Weights of a small transformer language model: MLP 1536 GeGLU.
Each number is 128 + 32 x the weight over the matrix's rms, rounded and kept within 0 to 255. Layers, rows and columns count from 0. Numbers have three digits each.

# layer 6 MLP gate, 1536x384, rms 0.121, rows 399-435, columns 0-127
121141160127174144138131111137116096106120116101109149094101147078087160089141083140077134104119093177096144132092116129138090123058124161140123111124112106152181149134120120160135102115103076096145159096161121091177111137077132186194149101120078136074132088152117141115105156162092155121122172108112095055093083109125190148138142115110085122075080141154109170092113167127131169132101
060146131129149178121112168101109107135137141125075105179136134149135091101142124149228130090147096116160117118085099129082036151189130144132175096130106150113065171079083169134116080111137124097210182130151132134135178121164125131188169131148088076133105072100097130065075191137125134142110109038142130160104107099092197103080142178102200144131115146098146136119119056124121124128095
174128086022121162108185136101130083103093162102134130128080146159096066127104095133109114152139160125149091158164087090125128107104106108117136085066161086100082124137108078077165160138159092119180151132134120173170118135096077112097161082180141151091126144122142122175098152117152133153158139186124094166173143119097104109085113076146115088069059112148125133126165093060091086137123
182095166101123143091186230108137225084079113115127134107152150145115096247146100073191169101133110092133105176160194121102096131113062132160069150152122149134116149097160173142069119102120198147147085134148133141154116127138172105154131081126121098104138108144149085154124127158132175110217150121176066173104106133081151173104086101149135148106177079112112107141088144141162121140185
148098065135163154132143092089144190155095144116117146111126128170132131135148167111116126115177135125092171105100092116119112165121151134117162128137094202105149173094150156144190097117112140069130092098168125139094101143122148149142168075135104062133145120102175136097104101120187145084111141119115091120151167158137164073126171175144137092111114157075082187136066145188150058186055
100127089109196122140193129056059160157148111123119126104154122111146121130132132160110108131151111146151127112108133051097132110116125120090168108117158046101027118133127103141160121146141158096115075132111081119142108133158158094138145117090088135164108113093089192101151160175111120136094162147137134065160093170052120120154127108125171066113102146118196149139100163153103130052100
079142141162137126135101119145077124177170128126085062161121089114109092135075182198149076110113166122136090126176147105124180125125111128106093115091108109153110156123108138137126118174104142119119169140103169066155139137119096176107125080113087090135125167067173172161142135076111104087129097122144107130120145111153129136154101151088140057101191149061135141172124169124142146239160
104114157091115113186128102119107064073106138082134139166110128081127081105150136126113147147089046145132144144109135145179136115142136070165131140072115124121148091147118108159116114183087148100090094172096111158108117122163110125108162162080163162186199086107124146163175129134139169116150132116120094147134072121172161094114137172113134127153082132131175123170113098122187128131108
115108063141099146122132139128148161158135139171131184163146099064120167125090133097099149187139130160113117095077184138180123109148115191114135073130130125183073191116082111139116127141087154133198201098118116086108175112136105162111195118104154149158125112051085164185126085158111119082133106111091134082133080087143109112110159127076182152116098178101114140044208148139116071137224
136188096087143142129152113131148152137127109097159138078126166131110087088135161148135152089111168035169135199115208097166083093148170165097163134125146182111065144160136134152080147109099134152120154123133098100185141110129084120128129119121126142161125106119120139151147128149128126159142101134124179125138116095091170185163133053184185136119140142122062161108128054128115177200171
142137073097174208139153116143174122128090099153066155164106080132150140084107101137101077134159135181119119125143051193164140093138107126111123145122154109164168138143122136205195085105099116134114130103183096117148116080117128145079148137155155168119072086145131129135173180140139104203147114129061162134104115110149181078114161111067114104108129124148153143146171146156137111084164
016125153135188130171103058170161155110118145104127096169174079122116180140110159123133155140138183138136145122144121201070137103098146119187152132113145145135136162110183141104095127105124167159145138127165144176092150151094094131142149100073092065152093132124130153186121088148103153133125123137160157151143113130142112101135115109135177104153084106168144163106139112098109114103130
224143094126106093156124174148116112125126173116211129153059164095128114168212071137113174161161123135131132126102142142101146121124109121161171128135117147152152126146086099138120114124121168123100155173114143116132124172133113058081105146098133079090174142145156145156111151136069121129176150127136078095117123128168101163131118155161106098164120071131154103139090143140137202122060
121112108150169189207079131151145108165126111164162133119144127068166048144164120136145104146151117146142108126167103079095136174126105155169093097143146146118099099072007181148105127151113173211191131094151108098120089132109132162174088123101143080132113172046159183137112094210148156142147199076085104070129128090108137183140120120099126185102147130149167115121109101140048166099140
124166124125132118126128172107065126126090170111141176181117080202116166098153209105129117142073116172112072133117144137155124151129097115139126221134124125126139119148161142158138155130080072077131118109148074145164082130111109138077149195102099123105133126086126117101148098171135123179126153119128157177142137180127137096091157160065146141096109130130118092166133160098115124140079
143159102146168114156132159131080053129112154131132098111171138143172094122155085120115061084124207125154106183113101104150125149109072073188094139193125196132111113130091093069114153151137184114111166083125113141117084145162108088135111134148119098120100160132111116092093129166147168076092093127147075133142136129151122110111151182131132122124196049134109123119138066173073123150129
150113122080085125125177100165116166190155144114118120157118143148141120081128138090145113127108172152140101146200117152154160193100128169155154149077124163136167150136106113116100117193167101084107113066132155134085108111102137057110155147085140107180148179117191076178082096153184113071106156113151098092154158118098169182123130151085139145089137116177095104161077171126117130129096
136096108175151162150152139161157138124135105139137105136170151178077178170165164112175175172120092081115122073160219119115135140186115122078091167154152157119117151106084160208133121140156093140142146160117166091166184118123138149111159157070103095083117107112094065143122150065112100184191144128099063142134094181071087176142093161120153142151111123076116175115147110138156167126160
138204108163162139135105105152181131152114152170147127123170127119165109116176139122135054093136081138122145127100111124076179106139117094081092167037126078119119178105189121140151105144134128159184087091091117076142151114098082147164130122182131131133091100119137070193118136088136116182181143124087142123160171159131111131156105104123157123078175149157087114141154115101064102138154
126101140133138140115150105127152156149149113097188067146171103119201122147072107080113126150102079113162140166108087145119142135071112155069129202132154105096150085132151188118176135071101136179142124134128131093101096118178089125115147123104115117108068112084152117093103129129122093096159109121108125132149157162079184128096182194119116122032099160105119127130145107062120120111125
142136156157106134175172120085166125103210138184158083128112110081089142133191162203161113150152079141116121146158184107174106181150159112143142153151077103126110209101092083130136061184093089073120100128098151152122102135104127098097125105160127168094133163136114150099130184110139117097139119134126108142074114158109109121100133115144152127139051158141126136146118156118125153146165
221107103160147098108129198116090114151175089089087102128111096152100072111160106145126172119185094085176130195160127087153129139088112134167173074096123109085174153185111165101179139066082120108140152116176155135116172087127052092094155156161112148075116103140163159099124101159190164093193150118153121145119152168144110098104106138131149113147118133094146192169117165112182157101140
162113072183182090126095082122150158121136115123140140118117098132145100134153115106103099125089077172159093173121152103141098145102151086105155136076140101131149122097185101123134189152112116135141118122141139160120169122166119157123146142140116059088149135112145159145157122194144138132135148129128151137097124135105079163100127098143108088122132124109097107103147067119103189133139
156090150092136136140184113105127120091172163119154118082083107156139129172094186188141133157129124103150153118156061126138084119161158080144137119104148094100087098122099130116137133112122112149067110043121170106083159153106188144122032105143111068118134162131188152118143133093158203132124144098124108127073138166132085092140142113138127148151126106115120159107137118058138115109158
131056163115089121126123155116108171118158118066118150144093136099057120083108079197147142121138181054154193104158067169117202117122182158157103119136088203148098095104070088152050151121143101156099119126124103133128118145144103138149156122181080131139164127131137094144140086096161135156108130136091137081177081139147128150110085140142141138165123118182156134145091137094118143137108
104106137104132159115072166114087163129127119145116153093174085186078089117134141195103075142115103102134114059129064116172116098128114140115121167122189169073145069104054133137086107126134135124114171136130112135133084142111108136155105119078110119128074101174146157114184160143069143113137114116142086092129060194142140124123115142152119092150115155096119127189154160111138112141076
164170135145127159123152094152094099133153116156139153152081091127108122110105089145153103149174175131131162130083152083119174112168123109130178120105095117123072103095139175141120095114130129125154132130165082144128135189082097048144208113148094091034132081129074065098133099099087125090147134041127154136168103085116100197138116116078099077064202082087115144202135204079104097188081
122142152089122166129117126158142125103158121118119173150132122164045105118144116033141179161117168166132088096105095098058115081101066111108085217102160122118146096118081129110110131147127150170183132125056114087083136194199133157148126141155102124151123150070104119147126181210055109115160213075143104171155194132119169073142080143143113172097146103078135123114130158114134105131114
073092097161146168134107111060149132116117065104119117141119122140136129085153134114097114076126106159155079134112072158120136082072100146195152181160159173140091150123079127159209139047120129142128092095110121061145128102142096063150139162109059120116158101154130104098153119090118161188179129185113134155151109100125100064149174129089135140170127144087127104079089079091162100110113
164134109108111123094156144105171073078144138117111086103131120131148138040118094140116108130108115122139192148146147112162117075168065131197062140124144120164094163137162147107139141109121114095079102102134117156137139181142131103163141117087118155145098129105121048102155108153159121080114111128126204093095129157153162145078193092112133086136168148139231126163083169129115113115121
056093073128051155114113196068094085117053121138143096235140071176126104093172085173146113129138158163167071132081136115122118103091141091152130163194118166134137094070089103177092192105127112206126084152114145146092087148105156119176108147098124076114140173144134079106094162151147150170106085124135157109151092082084141135185070111104101153142111136144123101144086117144157207170077
113179091105149140182121220120139148134131095116157162074141125089104119110139108116150109161146083110139158158166090160186109206178144106108172126127107066122139139148120138187117073118111117094176165089086127114093190182142139083149135129133103129100112173074118091146154095111207154101162121125111155175117134178119154122131118132069101160128096134118203178161115141165083103083090
181119109155089138131129134135142121120164135102133127128103134098127095157154137162070092093085125099165141171075134144104100063150142154141134131155149175135165136154099134163127097153132071103109107157122039159155121077115076131145105130118118100072148161167106119112138154138156086112144098169113122113091162131113076127140128155108130120141072108148151163108153104128196111143110
193170104166161186183174109177141117158170136141133168138093168120155109102145106125171096181115119156131107116112131131147168080108131159091157100141169070122063124139107147176080174161114107103149158128115130233137091148074075051127193154077155133113077124130102112153137098108189078157139044092099162141097157172111120151105170091101127124124117120123164153091095186104098119101063
114153062170112141142099115128125125162154098129146138102122131172115096089155135125054128149131157081153140173169131152104154139142126161165138058157119138133101119095138153152152095119100132139145121165098139126129114127158131139075110188071131153125134103106161119132120137116138104114109164117144127116171111126159110048179097185099102167117142085108172134117140171141090127124134
081104134158114111128137143149156120114108142150181156125104124104142164155113109204172093059157123113147196130158132117178119108125148103123124122119152083136136143120131097125136176109150169146128154082105155160106169159098164097112128143085130198136054183116115146145092202103212115147117142097100098116101115099121103126110119174120091155107115111116133124196078130156089193162142
133110119129165178090143126125167149101061148086116153113116178161127147159143164112128130162150177151132143107104158135068198114179116139087089100129202130107123075160131155106144165114101171131062115134121108177101103100153089080137080125108163125153169111144183071128146152155128084110129098096137141154131148113107173127119144137125156140145167129170101150151096104156132103178202
# layer 6 MLP up, 1536x384, rms 0.13, rows 399-434, columns 0-127
150154132146140183056170120145115136128089142189124165136100072155157164145091132171140142114157103144094145131145131172170089157138166150127083118125149174138097103163103163103139141168163130091151175188141156158105122126122168090150136148075138120192087138162138146166085103093118195110186081183097132167116195118073087091146153078136132135146059054151110125117173106040113145136134
086091143150130105134135096188109122095125132117159174120130090074123049134115139041094161153186089173097143120143155158182175126133142177138114107163123118166103144047138154112064134119107186144096117128164100147101131106133090139099126233141094131156138112157161117164160134155184100131162123104154159145083121123128108138129150136106100105191149175141108167174132146152106145141164
099137131164187156150036069063085115146131157116166135117166146119096157150129176098148118130120142192144120121126131069159059111133119149107125160201124170103154070136158187185097138097100169117131148192083144075193095131160155113171066113149121151180131131128153149191178141200120150133081086097174196092137089170162136131125129102176113128121108168132129128124166112107146129129144
164139100149114143115160146069120121142110110143158135081134145073138090131150104177079133182136050114117102134120129107085092145102048132074115129140116170152111092101082165151098110104122123142113180107163177186067188057124117099149087110113163155190106145106088204084148097095119131112116137086121116160122130123172106130136085130171129131109160156103172071064053164099149184160138
081087164140116076122162114147088127135077105121192168094149107084160194098141112133118125187109110150135130129116122116163114093138111154169092127114130113145084129153141149075107156152095139128138128125128158076145155137161126102095127139108069153172113137100091134140106155161117145161145151173175155107113141156133116197140088139091092182101103142141125119121154177153100168031112
112167103172139132111228180129100141176167121152098170106185131106170137155091120162096097112092104147176161122133118116127108116078119148174198129119125124134135117091150101095150157142116133096188103108155135106107121143159122158138116126166146122155131119115116171189078148118151111136131108164107155144129110155118159167127167147110189137101154176145140180135070123151126137130100
139153119145107117127135090123131146153133098111101166090061120130187121098094097161195141097110101113121121150135177122068109138149126162139149113169159045116052126145113131063116100135065144160171071088150169069100111171115194141138131140128151075175172155123081151089125121132156162129161113162129082196093206150146151148132179160121147105086132164079153193164121108129116123168130
097179093150101176100173122162143143142102180152182142139065134090071066161082124135107173085127165124062121117105131140140092130121157093135105169130078143087083153080118051153125120135127123102079187124135112163172138133100180057158132079139133158181171133111138121138129112183175099163166134088052114162144060095144070130120138080178116152124161155110180090077166136087142145047163
129120155070155161137166194101076126164174170129138110170149173125109143111149075072150107113168105135158141165140090124119116083085107143140152198119175128105106108107123193093186116156111184140116053136093102158130113097149124138114117105142077133124132161102105101118086134133138119103147145147107102077142119086137146149163112131153157137076046149126130114097142080193154120120156
095107178109072146061143126124136131136138117156060120084115123120185167130139124159147202151101133176136139130125104090149129129099107099151096138079150111157112097182153079110145135109183092131087134150109166187109196153116170149186126144160128093152130145178107111124147161104132118128096089092149153102144152120128163103122092146066070064134150202147121118149131133143164059095025
097176087164090130096070152083099121097172157095152126123206171142165132129147120113169104133120135135049070096156138125143070148135112138137126164140142061101137141103114034139088214121169118135134153118079082132065116142137167118118132134118096147090165145203133137143091130147119197158095132137135100118159087060102087154162135166150130128128118091149220089098078110160121102146130
169142095143110179139133123134147155139179140174128131134147153131089098105113045110121134135076155219089124135082161102141141118159089127142109082118055148121112138136153117129135146108111169159133105128079131106144149135113121162113085131186143177152100132163144079168177181102122041136173087091155161079139138095116125130127158096087164102127114095131141162124182149165106141165136
156149149129167114155124089075116122182122137177101136078134139086080138127184115130098160135139160096156043114122094121166183122192089076152129166148129111144137136118169071096141096160139160183185124137119162149125090148104052125149116101098138108122187089176108127176129084122122138105128161112089082195102157088113098145177153182066133152157140161146111156088142157142130171174147
172125131168142161179096115119133097112211102137148144095116085108116097163143151142162105125118159184106102135173118110116158053177144147126153137185134085141088147089086155132089156070090163214128088115067167075030114097165051100101165141139133112082090171069124220102127093124130085136114187048123113117107145102149223122132183134113167127174101087109182133093160056123109181092145
158155105100132107174100165127135171172163125121090076081126102118157108104085125107081171122120113118106165082163162093075135078103094133129100164145148123114089147134123093171121124132189142122133121158118203152161175156062142089151184084104157144136180106154140112099164125118127126185139144064073119065171118098140114061194103151087123174161132142114171190107124133157155140118127
164167135150103107122148145104198167141090121129129160177166151131087157126091113145167205108100112130156126106139120170091138079161152192060176076124173104181096142114128129150164122129147128138116097145138156121111111155051125125111121099135126147151101126119060190119154161107158114134112171106142185115160100130118096144152113123173059125208086225124151103171158171130176109100114
063167111164148090117122114162129163170142100139096118077082129099117128162149159137099071079166148164080129064109136123040154125096067156127155084117101142111123067129136062140178106134196150069165179133116169107122058169115136148118150110128133081099145150174171151061102086141101067123128114107096121157144135141114165143133123195133146163098124056090139090129120124173144179168125
166170107107133150161106154133157156145070114106162104154101153140070156120158164119091139149150111108136087092130157114156135132151073116116076147096120102147138169117199089171155049159166170126129109145121147064077156137121092141104133198092116117160170111142158157153164155158105107105158152092141141115135129144198115088089134141165114163079119066153113147147133137130157069184088
131074128129103160086074125118150189161154137097148132132185134135065070148122150175165079078112160149087097211132109144129063129148091125131124184133138154090128124115141095099159159110107139106143151160125111091112135163108110140141085151072124145167158115175118125160113090081170166090137173191114112098173164165192163176116151114112113114091110185130099105142187116142118178076140
138085161142138180136130110137099160104085146146179162153122088105157109082099120079177163173096153164109097069080064141165091144079171144143085116122072113076124146110117121140223085151143156150177076120109122112132136101087088132116122156114097136128100114068168101093104163131134139152155163161139077155134172107139106114143078097051080137163149158098131183115096156119160134083137
106113160164128200197098087150117192144121127154115146164165107162141109190123084115140158097135197126136173140135132142126109136078134212185127092089137202107138152183099157182125139126143127151105114151091135098139141115126124149164096204116112111147075100137147180129142135124119151139071123090086132121128131134086098196106150111076172099122176128174102151148114076136140070109183
126109127162096186122167141117098177110122089174057097143141134173131083132165166105187115164126159115140146086131105176153101184129166190189175152083155125148147156174128122127135091109123130162124132145159154124080200068147125077127080110136198175111111067097149096119138101047210130108203141106108089127131161141140180172131106157111126132102106117120136143124077169099125136168145
107123155178138110164131129110103148136196083127109138162122165173141168137123128127104129139152101114164131158109125123163142128138157189103111127111128166107105141178065168098116122097148094129135158134104138126093173157130104128138185153064134160118128122105063147159146146074183147133087129090128133096101190119165111120175193158065153090102089210101111134180111110160167110163152
129125135095150090115145142139123131136112129104132169181116140139127111113128176109139177075179100119191081131151133126085105149162103208122149133093116133110117161132178099105133099126138081173120139105139175144161123155126153151100167148185125144073154148181117160121166165106104058206146105188131079076065113126085142110157133094122152152164135092136129104049107119143150110109139
086083196129123104100132190137164149147173171100087106125152122129094144142097171162148137115133185114173200119184091128115168095141139112092143160102120155190130149093088108077118148142143124118047135137164112117163076133111117162156109130116071045114144105106116105152150157086091107125141101122140163168144161186106164112135139117142151100139169172121115147129168167088149184152102
196161115143162137080137152107126140168222135177115134169105107087115117103104135124169178151159123091082174161121204127132123103137138151099166087161151091131138185110163116164153145126136084140125113145154061100143146125113198118115174147107111153127154122102110108119116132191142123164099193140080105125152126085083061105116063092111159106139072184138129178168127189121149141126109
149115148128131062150123150105149164115138184109132146092152122188197109130184156134092114092077093157086133175156115144147114101133174111138101122127109145111119163136122074117101161082096112068107146104173154162138174087182147183131066174108127137191136113123171109161136112127123148140075115152145115099092096128124163056131093166164136226119104137135147151143090086102132171082151
176153102121048087156150079090092126128096098180179163175071123134128116113099139150140110158190212119070140149141090166136133122101083129158147139110161060158190125140114100132109155126110176088133107102067087133088171097215139145138073129136112160143108110111070054119070077146145078113126096140117148066121092093136099107113156154133147225090114151101133124118144118141184094111101
121097090146133145164154128145141108134087124112145106148133110205137186063136114099141158116084131145130140118126075158106107150077207100154126171117217075098090135097146185166106088131134128098080134147122115176105101036130144173137143087143125072152124118137159154179100078076165096122131138127129139117176125163138132115160148173069138137092118122119110109098125151093113113184176
119135125121148090158102116156119171111155097101120087115106156129146087150163136137207113133129066115064137235187122195145128131087156072116158118103115116093199096149097101174102095180109135169123149157111115130102151082135101112145130131114122106081125154176154132153126163102118130135130133076182098130139171166123153150124038102086140161124122146092115154187160136090134111142123
071181074144109214095144145110085126116124142131093057133139120177103080061146150127186145137146092092155164185054163135110110061111167149124125174159132147108149145154082153154122178173172098126157132082111052080048048073122051108101091124122121140147072132127096124111133065128113117111129159156125134082165066155113094112234110018136062184105102143150112133141136072098152083099080
163093143148160118189115098106129108083147132064174118132150167088103125101076173155126206116118167146133117143130176142113188128093133122206137166124105116105139141212146143158077163143108115166224123136121132086142110124067162089094157154101080084086083120125154118123118106117106145088114136087129155128090121123115109127104157082170126112051099088169123118103116118169091192130110
139150108136135122158072150156164136162146125063118055133137134086086062135182092109117091135129124115111179100144141153116166114088160148102112129099130161126130102149095159173098156150103107124115098105122135119129112112132121122151123135174222066157135110110154066165122143134121102113092131074144097108127140127129105139128158115155091142143124147123156134148153121070155157126136
157183153175140164129119130133134152120157141122142088145046128130140092110097144177134118190112123174142153120106088137087087163124088110169086162130112169155116118147130138147132164071138162159156124108091142126143092089149087099087156179108161150171137215143088120128130139129163076162123124150173089099083064158089103097134147125119151137161123117041104097108160118134121149152113
172147133124104128109115094154131098152151135139092070179051155125146161108149178068143165130129125122113162090119124147118172136107114107156136161145153090093084099193147125140067155125060149108087108132094097113132150140093067126151093150171161119139119095099138070099163128154193111168111123205080127149112142124132142127135151116103175115176134128174139121123039084111165159111127
119116144130113115194096117146119150113138143100055099084162119117083088119153130078128166122136089112144165098133148154089140153053111129140096114197140175102143097104137137089153118210186133096140136065122121126076163122156107144147133163127171176209131094137122112154140140111108112110109113161107088119129187126116131161169106148073169075185147143104146123085114123110167105121108
# layer 6 MLP down (transposed), 1536x384, rms 0.124, rows 399-434, columns 0-127
121147132112122167129178163101141107091139135128106133116157087086109167064128120118090118159089128159124104137157067186159109136167168150158102104108140155119116118161146146086125140187095147159214148062108126154134105100141102108130096107155136072051108180069134128046118116116093070071133157133081144152139146203137116168130152102120163080096157151190135105107114157144163179129220
136147085109146160091143142127180076117099062174125083153099144129135110183111120108132123126184132161141099131125102123152167145177119181062125129127129234192098122115122090096178130142152119180159162166118087078139100145117102133196122144154102184088098128140082126094113239099091057143081166061137162087095150196072113139140068157142067179127167154137031160109089151122142148108121
160098125116103124143104162126171132149176109141122109113145067134135113127104121144139137150124133195122154161112176125124070100148118173066152185102147091072162157137080111123091098129118155150097123108146124111153058108162107161118140073092141118119103145108119082125145108186122104118101149161138109109091088137098163141117212103101122126151144136115120137154115110139110127131115
142130089165132154114127138117116200103115153080127124072184080115158145160093054148098173063123100084087092171124120158105111163103100103143179152191145166106132166117079065140188096131124089171110097110134153151090123151175185160166132114118114117054127149081156132131089103057128123135149111099141080140105137066103170119111172109145054145132117153105129176141165131112081127158105
100157080134088155143109178110098148133123113150175128104175133079170160147147093170126091117120107117123165087114153123147130179145112149160090154180128097113101099181133150129104116099152200130101164150108091122136119122137126139136132149114122123137136138107145167168178147099137178117094159138104166139069089155140164099128105152113108165168069133138108140139171127129055070138152
097150154076079198141092106150131108109134104104142102088157140160142141121145148100112120119163096068130097113124047110157113067133093146132110159167068114124135096196096125150104144118114155133133173092122088112116134091147144137117134146121143106102121178161170147105138119152109149142093118145108087066037182130179138164157156096115135137132157199139119158118191145107111181165165
131113144101097163133143129193157104063155103129114087142090133190099145190115194134137148142152148130175141102104107087102140079110134082044155090127118173183089099130186127053155128132125097085126100153111129148113152068146126134108094147153114155102158137123186140130127167086171158114154110163095120133219153098087140136165111054138068128137175081164106166072202093125212150119178
127158177138148138116099100000157118203134135118158108184152091157130126129163108148148141151105106145124144121115072151112141125154064129147142082107145113116107093098110147156146081090129091145066157156082154165118133104160157092100141192066135099104186152062107145157175143179164146070102114120152147129148138086163127154113175177141139156148163172179096173123135133191153108119148
103097140083103123097148092130127130103198108113122110178106135153106143113158070129146169163154112121064104121118116127154120102170124157116181101123104149183142132156090127166143149137151131147074126103124072152141131045101167151137172119061086141093081101094108130141152144127129123087139109138120157140112161087118162150125143162123111071143123153128118097063156152092126108144182
172135153106120204170114098128105155102070180098138140095083152126125097067143081079112124176088114212156158071126119120090099096158175075097137171139143106156124155195132119130178136100166158087148115161088156129088134102143086131101128092175141147096088130112186144120124119108148143095152137126110141128149117097139037114160116150126143110133108112136121125210115109186108131140124
097146158065123134161049130104074078116146167150076138147161134089158092106127090068161101079114117128141211126150153161109133130169126126142136090149158117127045150074147066209172124086179087177125143105141091068094118185139132125120152151119153165132155125132157095097182110140124074152088101118161079142189155121071073100179161123118177066138123081104100131179168106150158123142167
127067089112128176139143144106147155143132141191146146100130120075130134136160157178163120157099126098145146098159137134137132169170098123075148120112121124101129119133089140129134118078116144085130151098125121127115089074129094110136054140157119161134145079129130093119098208089112149158130119120155089120126154131174139131178123137136085150152143090131134157133158120171097099152100
125105105087201141148138089138078152192141126100178100149075121083143139114095164115139163124097128126112168136095101072193167118107102147169089142144108159109132154108101080164105110122171090133126078110116085105093113096125157087140145156090134128145132129128103132131189088122128159099112072094110146120089124132152108086181133145065081090086122089065139187182142123138063153176119
142125160140131097135096152144062085138167188129116090117162088085055056158152150186093187093072117129117151189116163174177124110177124187070102177114125143163097174165113119177086107102157150133132174141076143145132102097131105159088135143141128107129107113090136157156060140149199134077154150086112100115096149141094123156149231117092128134084151037108095107109107129044145157133176
038090105113138148134137150127170162142086127155100109113103112162164137100129145176051059091183115135119118138153130118137090139155140152104089116134139162074112115112138120131144138148105140182122145125112155159127121120125078121157197095151218154154042101099108117134162151129133115109085085101149100210115066106130139063137070113154135120160172148147114103126107137073151089184108
107150082115124130176111170125066179105153169218190119140057142091119122135135177131140144059150117128163165125165133104194181123144123109125158122112093102124110082103164170117110138142141093095137105143117142135102153157123094127113122097132111144154131125112187167108157127114130124111132116123197156107160099118064096106073149186113116158158179140034117121090100202063103161125130
155116097168082092169086165185193095127154110126135161107112149133156164113115110101147093100140068168118107120117103152140100143076114124144143189105117065092129112126145129134189169122168137063126137158115100161141151181120096142133124180114106112092097129148151083114141182118103152087084177155087164074176088113111143191173175070094111140105125138160180185123121130234139132137233
164108218121091165127098122131130121108141151128126121094140129104104070090099112126173111117110136109137112141219189138120138141112159133122088133172077151144063171114076143153119097081096112113099126168112216083120077099069127173139116118110064139155125155152087150162108067135156089127205056107118141084124155172080131110194100091072060115190155073102104152136152184147119131129130
147131119131064159194092144109180186169134072124154110099171195113133126119064133140177134111156129137137177149140109105121121156154109096155118105189111141137107107101128133167160171131121086166131110133163094156148153166125135146158150143145124151136067148080160134105139083135099080126114131148084162179091060144120159113138084174112131088143086144110103100124154081093140142082088
133154060169197107173047139107122094118181148071084129141118119134119111111126074152150073114206087143148157166144130139132097137137079155143079144091193116135167129134134121076090146173065133137125074148118142145129133079138099067163145124155120134097180176051141084160186169153098149084120118024060149142151145122162138101094152157108094159086132125115156088156118157152113136125157
169088142084115108130161121089118105114067084112130145121155135140113181125129086085175135114062179089155190151178113129130172088194079146129134121150141112139165075149169161171132074139155158121105144144135087124076092125113143175108088142137194101043114130134097122120127143077132180137131100146143112157114092138208070103132149151158120183140075072118095166160153141157091131133116
144137195167103115173146111196083159124114069149104118099137127096126063091120094156144117117157093053131125067121125061127142159131183148131115161153124153137167129130105104100088146091122211097141150164153180122074089099118089128128096073129167143103147134144148064100118152094052098116176145198073155146095142137156118219141099130134126108124173144099051108119090167121152146123153
121145113128142169201149135126186149153110133147094120116140142137096116075103133086149127131159148045155079121129144152087154109087171118140138147130089104114124122160112109128117118113149102133132155158140095145097162154132128146159137134153134096154140200164068089103068163172154091119149112129120091101099112121188126120101088106125165178174131148156155133130135128175133106136156
120121174107146171136095114082119096160134135080061143083135175127142179121148080145150100104116121065105120095145107074152125135120143078129144149193160122109132093129080188105084160149109119174143084108129118178151146149147102129144128164141148175128112113136177130104144077129103139138150131106168122158163135110207125118181151163143129122075102122117144144116109154159141153135175
112148135136111136159128144174111127143120121178216061081174093123105142115169104128141174150121118145104054105128139103088120166127164146125147148197092157154132157110176162136157112100135161138079103095142210191126121110126115105118135145139166191067141152137123088177140107129145137073152102119123122085112124110154141180101107142089106120114114069066126148124090143121141118156123
114098093159099101099092124143083166150141086173129114117170084167112105118125123113130153112089159090156111139129179137117128130105158139082141097147151151134126145177154148147127074181103123129144127061161124128058098168082176160105165135150128092166107083117111025105119154097158102113126134174109137172186099084137144135179131104172171125120070121166177113107170084163094123123102
078136147145063139114173106171150160146070141117086128167114160134141087103102210101083129115146125137164137107109131140178097152092124154083110068139106110134127142117162101086173123122084121132141101111141104104099120131154098188200168113079159111134143131135062094105103153091146143064115111121171163157134135142119137159121143036124116144084101074110108104099078118148096115051138
126146111102145119072132089077130090121139091118089168098074161184108126079124090143099170132092160104074116165108148175134125136119137150194158130106119192127079137157085185133150083128064134096150152122098105109102147147081067087177170108116098152138125179170095161080169074131085070078131096106137115168100073123149128122101113125112134122118110158087132140075119107087161229157085
121142178120157116166121170122138085077159122119118148168164108155119118068155145107110077117119138122132091120099136080182103086096105141156175109068163119106119079067121077167143118127150137138085207100151115162190167120124124134098109138119168104188178118171128123138116114073115107076211150116179085150190068166084137120095107088138136122137195145090124171161106174143141125096099
139168128149140114164126135101151140134128116159199100123200120128111122140090115089148106117135161171148137085109138135124076184110113160133127164121130147154134110126099122145135070144153113158174136114178151148171151098134163138064134143162134148136052105111118173091141158149093139140161172122111151092125125108117075086149174096116182128108170121112117126075094144173188146128127
123094083139206155130123084121118076145164164151167196144220066119115135120149105122166139131193148129036084124165126123117100076132130086151129110195059148138059043127117185154071184149136143148130142115159086157089119140072136075102044133119092075168135162126089120174173139072118185077165070116092139107107077109105057156177047120148153162102186132117072155114115153153168205140103
139077063107140118114118126128110069151162109151111086172149129110182157122162073110137125110156132167098125094206093095175155116137112139138144104146112138143082082102171098044101104106082067129075136082150105143139140103118090096112107133110172087171161140142149158126134146105106110169123119174166110146118075142092138095120099192144115165170164105160129105135116080157111110160109
130130123065125106097099158178110158118145090102179120115174106152148120077138143082099140082097108135099121155165124100143095171166117089139160123100137133131168186117156055077161143108151146110116135121130120130093159137163129094124132124157128126144146098181103140107125199117184123139114130066147186151102097148149117117130118038096165110133139082157112092124111117108187189104108
081143107106158120161168129133124121118142127163147104125096119073109114209162158132119171147144119057104145135095223150128133149126146140124165132154099171141151135151145150063157091067108175136178038157098094117143083118134119164193119084149085141103109128171164126117139127107127176092145149153136128181196110153172116139135085119116103133091082068179104157103123117096128120106139
138169076127123092102104160139101114185170121178082110160121112126077141156083108145171126058145097075065072124133127155087082124157154123146139082154157082210189161163080072157116108117067118183129116157103098138122151139076135102147113153149121095070054143130093122112195187125136108143121140088106127155156149091099133157174124144205158134172066154151116167114132108119112085083133
061171117089126138158101151154125090119118114148134142067147173122108141126162108065107124110105105115103146118143148111138185137147169166091118091197115108147122084143133123099117133115155161103105119147078114148150152150105108136161086171072188103115127149122115131079152060100095165108124188107114133130120153081103125137125172166068142104048114165109142134022147059168108123145095